config = dict(
    num_hidden_layers=10,
    head_dim=32,
    intermediate_size=512,
    init_std_qkv=0.0442,
    init_std_down=0.0,
    optimizer='ademamix',
    beta1=0.9,
    warmup_steps=277,
    decay_shape='linear',
    doc_mask=True,
)
Each number is 500 + 40 x the weight over its row's rms, rounded and kept within 0 to 999. Layers, rows and columns count from 0. Numbers have three digits each. The size before them is the row's rms in percent of the matrix's.

# down: layer 3 MLP down (transposed), 512x128, rms 0.0451, rows 272-296, columns 0-127
# up: layer 3 MLP up, 512x128, rms 0.0699, rows 273-296, columns 0-127
down272 115:541499463552501492499532530510498516471475481448495460520541533532534519499504477562432500485491442546502504487424509519480419498494492531442556505480528586540536457498505531438537455525556487504483439516466488439525476437501514484491489544477498481484518470511503603574494524549470516412469502476496576480415492549402503557547427483553464596511472437518463547516527548440571489487441
up273 119:488499415529469461483476536581507500527460486499545503443552406505487541478556504485548423484540554537554460444395483548546547469474547550576461480487526503457450506502533478510511576524542490458549418573501529488426539552497456540473484540474468511534517489499483525564452517446535464453538572517499494484470486491561492549448457504430536461525473453509526464463538494452485521540488
down273 106:572493455514500439497582464495470471463434507430513447554507408498539505530469434489546459489504596499525523454522450448565498505467542447498529548488501530446493552546482491474458460511566436559521526553482529461485446427541469513504490524491526544528537492533457507523466556596511443481516500546481465482556550498507460511475433549502525476523409472492475482503535523462490554589525
up274 099:499473437525483554542562445522464467503496493519560515471458529454448483491483492503572433566553486498579436517507467554445430455428449559511544486509491532508468506484470571533463475531513573490492546477574504500515564488462503464543514470504501489459535566478394470480478452448524420478420473500450562521503503512501531470438475463524486512539497424561557494482483497518452488429529
down274 112:489511488509502467459460525487493543464476535476480508536503527551520507488442506460456500528472473522489540467456546490516524493505571501521547421611529519521618545516427479410478527522416489465540463408521482469476484510487442515469529492460467456510534472438544527550517592541428517544598504536560485424498435510524460521557481469516519478523498508487540461461574529462489506525452
up275 099:518496464544539524595511512479524555544438476468524489482523457563456493535500510437470481521506515578486508451499439484495557512516556509506466504471507558518435491483585584566476523521560488552538547502503482468508458456426469487533524480576512432470470468500459420528436518506503454477538479534449533490493561452530520551459584524509475481487543462455502476443512501421522495584412
down275 098:435525490522555503492531501468488480512507449381533467573501473507496495453530560453451461576519493524523515588485553492491477452495515522458498514533493539547517458470400413505482480563495417441532496555476496530464502471462458465485511538415492524540498473485561489593523462527524550516463438484603454520490503582492508529476539487499526433544512459508519511458516463554482513478554
up276 112:482473498497484515465481490517527396527507435513551489517414531543506489553472536527507437563473572521507542520458459514481525542509486515508468585475551490466577507497472539493488542535492488479496475543474549508557542546540505491529464509520407560486478538470514431494512490559490531517463485521451543537570432490527470479430463535388436549503560414483492525521434483436550509561538
down276 110:486492439471472481498576490554460477401443485480556473567480507506540523467527480495540426570470548547511504501454492495520483527450482537482509492546541470525432522521515561472505431498534526478542469450497527498495492466567533445504464497430529499422554584461578520467383539474524548536576483498499487510540523530480522480478464468494534513473480436471472467522506499445507601555570
up277 095:462525513520472454505469484433529522520602450480479504520470531600505525521534517497588498444475480506441477462520492515499399570505520559519446435500526555506471500480535591483470512546547534510521560555552481530517522542501515494513542504508615495453481511468446496508485446490441478456472492487491506553499453530538490539474588496469480492455456414429498528409449495518541455517502
down277 095:569431511576504467502560488544518459454475523527535506509494478484444506507488495462535464539469517380559513512425502492519498438480489473484564501498494507499558486545526460469478471422470458500481493505482510506560463522535551423514450426451436484550540534534472490468470422573469507559514451538437455498541530546584508493499556495495556490488571590528509525511506534431462503568485
up278 093:475446467532495453493552488471535445485511548484407552507513535483474519485468429550486516488547469470469533521514520439543499510570512488467561500520488484507542469512548480570547492581522438507477428403502517534453530500580481518458482472510501565532508412446490518537508573468508505527428521511426440530494474481557443514457523568498501565530541489553480486492525591458496568437477
down278 086:512441513537587533452479490460474532518509404516492493419544431480505480502534524480452521506532507524412505510497537497476521559516534521452458534525489495527462527476468421450512536513480569489495515482521514492446464491518452445516482497489523454605466524473570559542545476547494490554554538501518515500483518556477494455519494444472481497511386485426472609483454455514557557525585
up279 074:485424452567538438451424525513575506536566482483530497416484488540478529541534515456391467559512520462532493467477434511470494529462529554466479487507460478467536471482525529509523450585566492434538524467562518475498520557533499571526509533522528439515501479407512460523531457511481498505471439474452503538542518460507463573536514497483458458517506486541493465547410566463477444471477
down279 132:462450481543568457517474455462574512519582479434508474460454466508430509528498501428453472508518476427561490433511452551460520516421510550551537561580502489482542510514459517463478523596533426458489519478556521507511539550501511559569536510525587482522497515457469487578513497468485483444477491496501497577552494457568476546495490480477499489507496446554490483473415531477561491486484
up280 096:509515537510520445545487479583449567554527488440505510490468465482502492467493479547431494419501506505464521446486497496560443518505530502476602453539463559449447509538511504482475455535508583521531452434533528527490548535509475531493533554476460405436435469534527502496508491505475477466503448488513512522542445545485432509464480458414524483593472455563467508419468552449522447486545
down280 090:521531518446459571572570525434472440485577465466469496469450475536548523575462520488442449491537553520540542485499539499502487419553557483553470449515425462507524494441502519501509479468539446573480483525488481415509474457479463558561465442535508485558534503501481469498507474496548527492480557445507535491483585526464442456496490536477512528467495484448624470470495448533535492535530
up281 097:460500481540493506482408511428489546488456485434492550524498437478457477489523516488457486422455483436519545500372464558541479521474515528519559510544548505460600433517456521466463585498457488498533533526547468425551461486458478530448560563516418462494526459577489534528520430484492535456486474559525493539497511527499501521489542543432502504487501433533496480478512500459532540500457
down281 091:513535504508442539574515520531521467534467522484489499509538452533481402489499509575525547492504485438453477476486474570482475566500465447516573565523499522568522511431511577476569516530480486481474489546470516418560568491527539505467562497434503481527502542434435510421418478541471463492458524469521451509499430480467531501542446495526542586438447522457450513486537551539485466502493
up282 105:503519574545495490530414487502501499499470486478538509471500435458495522496565537465508510547499578573515503538466438496442476500491494466567460532416498513506525521523503548579612455509527457464529448487545535550440458592469473586534523511497486468471516418539516511497453505498463447511499473518440451486585502522526500529531503557451533507435444490511424466471515485532576448496530
down282 100:503543477456452526459481535470539538535492533454479546547491519543582482464472463446455456470468456515401596534549541426483380526541501503562476492540509594498485514478491515484440473537509490504530488476494510539599477471476537559480469507411467487538512465459515528554534510505516483429542567526515520497500549475471466523473502495508501481557468486585580480448465462500491478440507
up283 093:493495484480483537486437515602492502529454487478487443464433489509472468436501489471434514532437552470486512546442487457506524491525527488510553439548447513489493495520604509552534497472512478565510504504510583551526460560557467588543462460458445445418514424495517535470522566488505480577493502472468475508508531466459532559455507525400419528536534511554530529540536543492535516511521
down283 093:548560540594474454441575506508491486419536501462457497442462447490492496411526424532530497568523501485559553510425528504477520476490432461515514488485537549502511486516482513501416484533480491510475453498444498502491535489538562589509490451520427534533537475523452548470537479453524554505527449530584515473451527541567533439528497547505507508521417567484493476428462467457517515485534
up284 117:512414565554584556533521471470522566502493547518522460525477466463388436501526533444442516498442498494558385432502481492478476479447473480550490486468467457530566467509497484535427468474497472536498460536495532481557520518448475493534501507546582517487528497454535497559460419478538458444478496453547490592541493448490477532576502527475489504493513486504502524540457556464527481546491
down284 106:450489480464524455517511478558482445548500494484396528486476467435494508486504474527520528471484547528415492517553560490551478492422563553464508501450473462503524618477559510460530434462582518541498565505628448546454458468487483507510516485509531459459488487394526511485526486492445461498484542505579524542555497482443550503541521506509501526495490563451462492526533473527548523489477
up285 112:519483426549507479513452496513553502483540481542539507458482551479506421437451466460518454533490460552536440523486510481538551500509455544537521541475405449489518468547547506535409503530507457447503433534534500541558555559527462499502520511465468569469498513492493474495460556544521473604542549449455530489538512422451498490542515550406481524583492479493507447515529560423527484516496
down285 121:462437507526531535505480537502543464541486480527469441452474438552515440460532522566516551475548502476474475533527497494471505480541467519482474503557490442480461505539530458490516472590492424507408532498455561510512480516541479512437528449463455553511450532539481501471596509563507473600545537529447418513473534470499507516447529481400505517542493473449540511468528500564496499428593
up286 098:530508464561566492516521465535519485545492481525437468553425543473506541446443469481534495464546536566468445516533480509509457511457576484537505576516398485491444479456516601517514540494565516524521497487459529484427441538452509489504558452620511518465506425503465529519534567459474452483481548588445579491446475470537490525499482496511452475467525487532457486494506486470507476463486
down286 110:513547498549496523497515459544500434483468459437539493522549530445465538497559542541521488526438483512540476529484491549471454504482429492488505518479544427553525462510449547476414473543493442503513507393414475510457501471453494502497444530481450565512477508512464482458500522494488581526557506499508502516470570488527487500558528576478587563514479537527491573560530415499460474521391
up287 118:500450472503501519544442516505500463528443544467539510541535428522491511531510528433488468459514540503521479476505477480504459547510503517542421468490465552401596455536528481542500456453518477502527497507517533549440529570510504476490509502546475525440550456484517505540490488485517472446426576586471491529445469528567476545499491397522482471499507428556392434533521580475452486548489
down287 122:483485500505490524565463425450460444536519537543555508445529503482511503540493609570491481480562532447478460501537533533441504537548532509507534515450467526519494533554424468565539515531485517514394503586522500414406416522533469551492509575511514505469481447489471537519474455501506462540423514461460451531496484464423470491450549501494497494489456468526510485528563552519469529533516
up288 104:528427525499507504479457542539478585580565515494474477502466517470438513477493413491520432471527491526548541510532475506458540520481570548535473549567435609442501551471538451566573490557479470555530423523491499465531490486508482517546430514464514447523518499526490482494476515424562495491548569562456536502449458527512517435465501473526530432507452430532530492499508518477489505555524
down288 096:535476500494528472493506530478483525449516518514493496493528410504408498513450496507487477566580516572539433478397506540468483542529561454525473468558489408472527498498477547545570462487526500555486497543587408384461473553534496550520538537481480518446549496518453470524515510565526494465440462458494560473549551452498444527456521448520532497526460452507527524468499522516497463523515
up289 096:519510466477520467553400515462533508523527476527485557491476544539471411435441490520500518482544452522588553468473480478581568522433481450483475534491476501535569485469484483604489556532487531469492523458488484494540434508494417485502481461449491487508509553504527468546481512519525462486596499499446570513540548456541518504470569451402464466512488494547503479563496490550569492525449
down289 104:459537587520426449446463515564486519570512481505438522489491455493587547528526512566435494507442488481450470447511501486517487458571465534498558489557487520523465516478444561451509445498479561471479500474513528485478578467454551481532542547508433495563513489537448572510492513433507495557513544478548435542585441527469531490484463489525527502526550526503478541417477477492440458459453
up290 104:508485380499499359523518522550535464495512451569510521502513425458448472524502527487505486481561418403504421526488467594494458472507494508526508503495479470521442463567557496501527485545582539472445494502473482511434519511447502534521555498500482490476403461469511434523532513461478479587510512490422534475454521525520512495530485483524485512519484487602506539497482544515525493523497
down290 094:553493468544444485469449506536463434485501458526496510540435505507475487504487531520470522578563526527558511509503479488507470577580529514484481440511554524482546476508428556453512503543539518565523453477486484478452529507550482501464446428491488540455501466514607472516486451475552491507534469416424581556542501531473568523451457503492458505433507465523504488459494481516455458630474
up291 109:446504535528502434539519558446528518471528495489514483507578460524544502531524428522558429489561498483459496490498479484461470474539540442560574400478547501531520505508541603561546503530484430505562431464511509461454487583396526533504544451469616529479457512436484466527530522478537496535505550514489548503469526467551514509491528503500488445469451497493508496475444499519535499446456
down291 093:454463483524513516537513448521498507530474512478483478499576502474460520536465530450446481550493559534486553493550497473516464516523518415468515488502490402536526475601527487440496511472526520435468463473472521480537491489525511477476404468508461454569519454605516501514443483537532516554538502545401490584527562508530432490542527471417531522484567470575427500491516496464488480488577
up292 106:495524517510485562522554487542469478506479473560502440470492496537457508487461492527501389592487565518488429522568495561459437573482443533512491524483447509484581485514475420451556475543495515460470515550477543550535490476536511558576476502490515517492544481501527465601553472549501471536496513416526526534436441484484443498478464459461478430527513466480566475524426524520490518475447
down292 087:472542472472439447523504560464500519594510454515439502524485460501439432546540559542523489493510458493444462504461535546506489452557462547491445488522531520580479454483548550539591463559429522461463496605534473500477526502502584511476501457452500551498548505478519479526464453478522521478462527432475395480477543537514521550545479451453555511506469502474485582510470485545443482519506
up293 102:493534464529535498529502490574490547492543563558465496507418426516473576461516522496490515529494547553481555537551491495553521501447552505504507510547448447501562454505588559501478394483548555455584472479450569478486460493496446509523469549569495491500525547447476521539483465474514487487477472536485569492537505458489485458527464483545417535398513491532460522561441496494522445522456
down293 103:477568531462449540489457539542527463436533487460472585528501501513541447474546492481542445498448541523518491448433556548602483527485433448465561550510464458576484490475497478430491503456484567505553580513498512534433472509514476433471557536456450463512526475440456553498519523480509526526518432497534456513457506542421518526509500441508561484465560535564501537503501423487491514482470
up294 098:420523535506511435486547526555487479571450496546424485490452438578419476554596476549524480437417459568445456541503462553419455519486547485491497512497515470537522483592553564490490515566528521457477511470536496555533535495517499504498521509500467590526479519482524439436501529544476518504434532550477555538503469493508537473495532546468461498479455480532499481522467551454518503443504
down294 085:537470464479516504526555507499483495467494582494527500522558535490475531511440525529526437485561503470535446513521455472482526469587484473573447495485434514332464565483473521465537536487491497549472518470485497579469572534557516438521535477515516437444440481494461458500511530537512475528500453562527435525527539487510460541480502474472470598557517541476495558429493461478481470479457
up295 112:471481440536484502437462533432512521505536557495459485462513509469519449474513460508540472478511452490562476493507456533483547563460543545543510494591515431502516484440519596548440528507469478435471502528549551460582569510525472474521532515551491572434517512467457520536527473544514435475527481533455602525542486440560503451475549487489444552453445464496490452562498522518490435454508
down295 099:494506489592519556483455485506468507433479482493547532490516464503480465479464467519518469477494432539505526571546503444546499497489497476546479486561527539495460398476470476459512550453477482473504442493557494522492467581525529547389438586491487554572529512497502511442552555419585446526506491507495478490434546496497504471489504453575530494569501487473457488486486623456494490528496
up296 097:401529457540468515522489530523448489562537493532517536418504433523456563431482438428564522467513534499503467513513455495548469556518491489474509492548500505517563417508479540537540532509502535453540509482584540530486502505488468523505573558523506582500404570493537467468489442436548492615443468518470514529492434485481536473452529534526449509468461519474518473511470485507488480457436
down296 090:441508487487496412486435499588445444509442478557528577505505442497519475545535497652520524513471495473476540497502565553504531509522491472491508466423481514537482556468494510475523451438504530512412521403480535517480501487527521436501527561495551518549504483455486602558542430471410514469470469533506491499489514457495495541463549492522510505527506513473552553491554481527525469506465